{
  "n_head": 2,
  "optimizer": "soap_variant",
  "beta2": 0.99,
  "weight_decay": 0.075,
  "lr_head": 0.00747,
  "warmup_steps": 120,
  "schedule": "wsd",
  "decay_fraction": 1.0,
  "decay_shape": "linear",
  "final_lr_fraction": 0.0
}
Each number is 128 + 24 x the weight over its row's rms, rounded and kept within 0 to 255. Layers, rows and columns count from 0. Numbers have three digits each. The size before them is the row's rms in percent of the matrix's.

# up: layer 3 MLP up, 320x128, rms 0.135, rows 266-272, columns 0-127
# down: layer 3 MLP down (transposed), 320x128, rms 0.122, rows 266-272, columns 0-127
# gate: layer 3 MLP gate, 320x128, rms 0.14, rows 267-273, columns 0-127
up266 101:099133115126097141102097157151137117123130150124110147126124141107125091109094100142150107114104148068174135148163104165127136177083136115151143132088126121152128120117126139140155151092116124116131093125106134074139157140130130163199175134167138115126126089143135140119107155132135131091135115117124129083091130144111116107132159106179094130086127129126114088062159128130112147138138
down266 098:147138111095130142115117109096148113089093163130130101168101157128131182160149141167128123134146118165085120141118150096134172114127143146146109110119116157127159134131095109122106148152148146146121138158173087155134095155223177141093131114112111094132130157124165133108104108084148096129128116151134126122120148151124140147150128152091131106120146133125147150145155134096143090129103
gate267 104:162077131140131166068116116117164108133148129151140123122146104124106127104103109134152142106114123103082143124107131169116156103095155146079154096097120141157098151101183101134126121125158127164118177100151120110145128132174149115141151142153151176136127117116140127092144100092122102113173128140164118127148144177133166152188130115124105141129105135136150169133128137149131116114109
up267 102:127107103088132143145081131150108163166127182124104108094135118108112104156138160169127130120151139118135141103126167126127131099108120106131139116102137126107167092106137144092105102106104122143101111118107125136114189145113184166151101115130123157101129164114125143152080143152076110143135093174133161157145161118147125106115193108109153141106137132129165114112087105122120126117126
down267 105:117111129114119104113080104156154105132149144157111095108153148130151155151105137141104129109168100131076118076096113172149131141137126133182121119097125116091139151130146132082149112103146128177125110147143131118159119100128143190093126153158137133146099115084155098125127125135137145102152184135140119126148118162128158149132093123116126125141165143119135156170135115067114148154163
gate268 105:098160145089114123102095151133102106172123095130106126088141107162100155130154145161157115107145113127155111057137118154152116127125124155142177130097134166148119129128131156124100100121139129126179121156127123098144115113138141096107134130152134094147090105092144127172106108160144129141110133119148099132126190126086122085179183151109113130106134138088123147142149110137144150142108
up268 101:086109138135144132110164162116146151147118134098150168129132142094152120185137108126137128097106141131120149150104140118152120134097152100122062120144085118155152141164117129127138163141123144165116186128146096107094145142105103131105100132149136152105207142163082156110120162110107163145093147152141136130115071156127141109117086118163141137133140110125133107116114118164117122132143
down268 096:095118117135108134154150126110106172114116094079137113156145185122123136134127123093096098109145110168134158144142139121101108145130124161101129125108134077164138126128152118163123108105136101115166156120118097142103112137133116116125116142116120125111128131196136112168143123153156149136099117137163120115154117089175130105122130116114140070160142155096175154098068150177147119101140
gate269 101:103144125096160137152084138107114137128137084182111142115138160090168141121114119157096159117145115107083130151122120119161140079154108126140140123123106132147168163139095117106129138117170132180090131088161131107106104104081185099107154137120158143090128132155149121148106096118137130173159125119133119117161141142122113113108115167126173106108124122149123107117084120141117159140153
up269 103:137142136142139152110154110172088125157112160130124119140175115141138088140109118157133150122095103120137149124101108108089077159116129151112127147165130100135138120169121060144134120123126151100139109151139121123109184090132111136131106094103121122144088134126143112098146162162164128127112137100112189113142077154129121142154143180119127080160103136133121121075111114142107125094113
down269 108:153141116121101124153095117140146134125093169097108113127088141142116210130087123116120092142096126128137182120125144116144138088112154140078120104110115093093118091142147130151121139099129121136147122102162132150159088155134159105122167127149139110119149132111105117134108145146102077105163143101151101136148153056148116111117111116093134176134124123122126109157145119132149078125145
gate270 102:094111102111151142173158146109103166133137109116145104101120147173095116107069131121146122078145136100161098149078118130120111165114159100118115115134135095118118151129134135113115157149108136136136132122100151138127111121147127141104116145135177159130127157097142127198133145110147138134157140128122134104131119153169118099114107141135203121123111156085127140153129094078133133170171
up270 101:113095135107112137136074107134119152141154130113129125146148113146084134154108109164094140123098129119128148115107123121156137077120144196084116149115123168152126132081168102131147123175125110136093124164164113125137109115136137111139098149184134141152130093123125133115162152098142126139148172133095148126081099094120124081104171110149122141122132103132172178106131099150128147133141
down270 108:131104134102123112105148159143112123124103127129149126124133136101181168154145124116158135115108158146144091128105131148149152133139128091127126129156144160096112069146129095134091089073125131126146134108129117151122158168111084125151163124128108141098113102110168120119090114130088125163119130142174131110176153114131124124163131136106108138151125150103106041147114168125095101145161
gate271 104:146111130104168107118150092098135141075153144117090110104112159126144110147129154105125124154150123141138131111097138098168147127095125090097088123157166111073128133160093122089122091165136123136142089107103138178132116143127114183126134109122154096141152144120125125076111148097115140119126114100103102099116167122090140139147133125126160127124163159148161141100175134142102163097123
up271 096:124154145106134161138124095103141123066161157099112105139108140085111135122088188097098113137152136082124147120150113117141118162145131155120120140099160099133115122140098139121119106139162149164111080123157152089107172133107094112142140109120143073142111160108130087130115111156156126098154151129131131172115073109157108141149101161134113100127102135122124151139131182117132102123136
down271 099:120153135133123075150120104110152138123169141108102132126094122136131080131125165135140148143121125081123161089139103100108131132124114137127142160075162116152117162133120164161111139133096128133130143159177113114143152135081147134119088135122118093096115161096116094136181133125108161123141186129138149091127134089132128132137095136107145134135114153097168150101120155077186123116106
gate272 099:094137147090202119140135149134149130126138119098157106152118151107134101099153123115154127097090108157118074150093169113111127142114085135152093147122087126109109146181093134153135112179135130170161111108144114138159132121126160145131147162162153102107145126126098132099129121114139111161119120123142090134109143119101134150166112109064172156134136123120092122122118102148125116152106
up272 095:127180134146164079111145136135162125120129133085117122171103143112144124137103113130121100179108109162085122114143165136138128104129121166121114129141133109077067075137129171147120165123101147158167156089146138168126100141108102087119165106139118160152152118173118160111117152136118154155115117167115164169135118122121118177131132108108100121104156154133131129134131150136125125141129
down272 103:149148127157150104138145138094137117095161107124160139118146148109130152116168116112094168149154150098117121133170135113139104092143129088142096103107116115107162108119077143092113141184160151123138141109132135147151148133199134119077129094132119137150168103123139146107133103102143144100116094117089163157138116190115137102108164113118113094144115141149081140114139149144144129153146
gate273 089:134171100081153149145134130136114127144133093169144148140095129155131126112154121130090137113163140101148070131124197142160087131170093111122175163136144172126124125102127114115096113109153142093114113154164147088118091138141105161113148132091138110120141121129116114189146076150157129171119113126095113146118151149147134141151174124095100132119145142124126133131135101101112122116135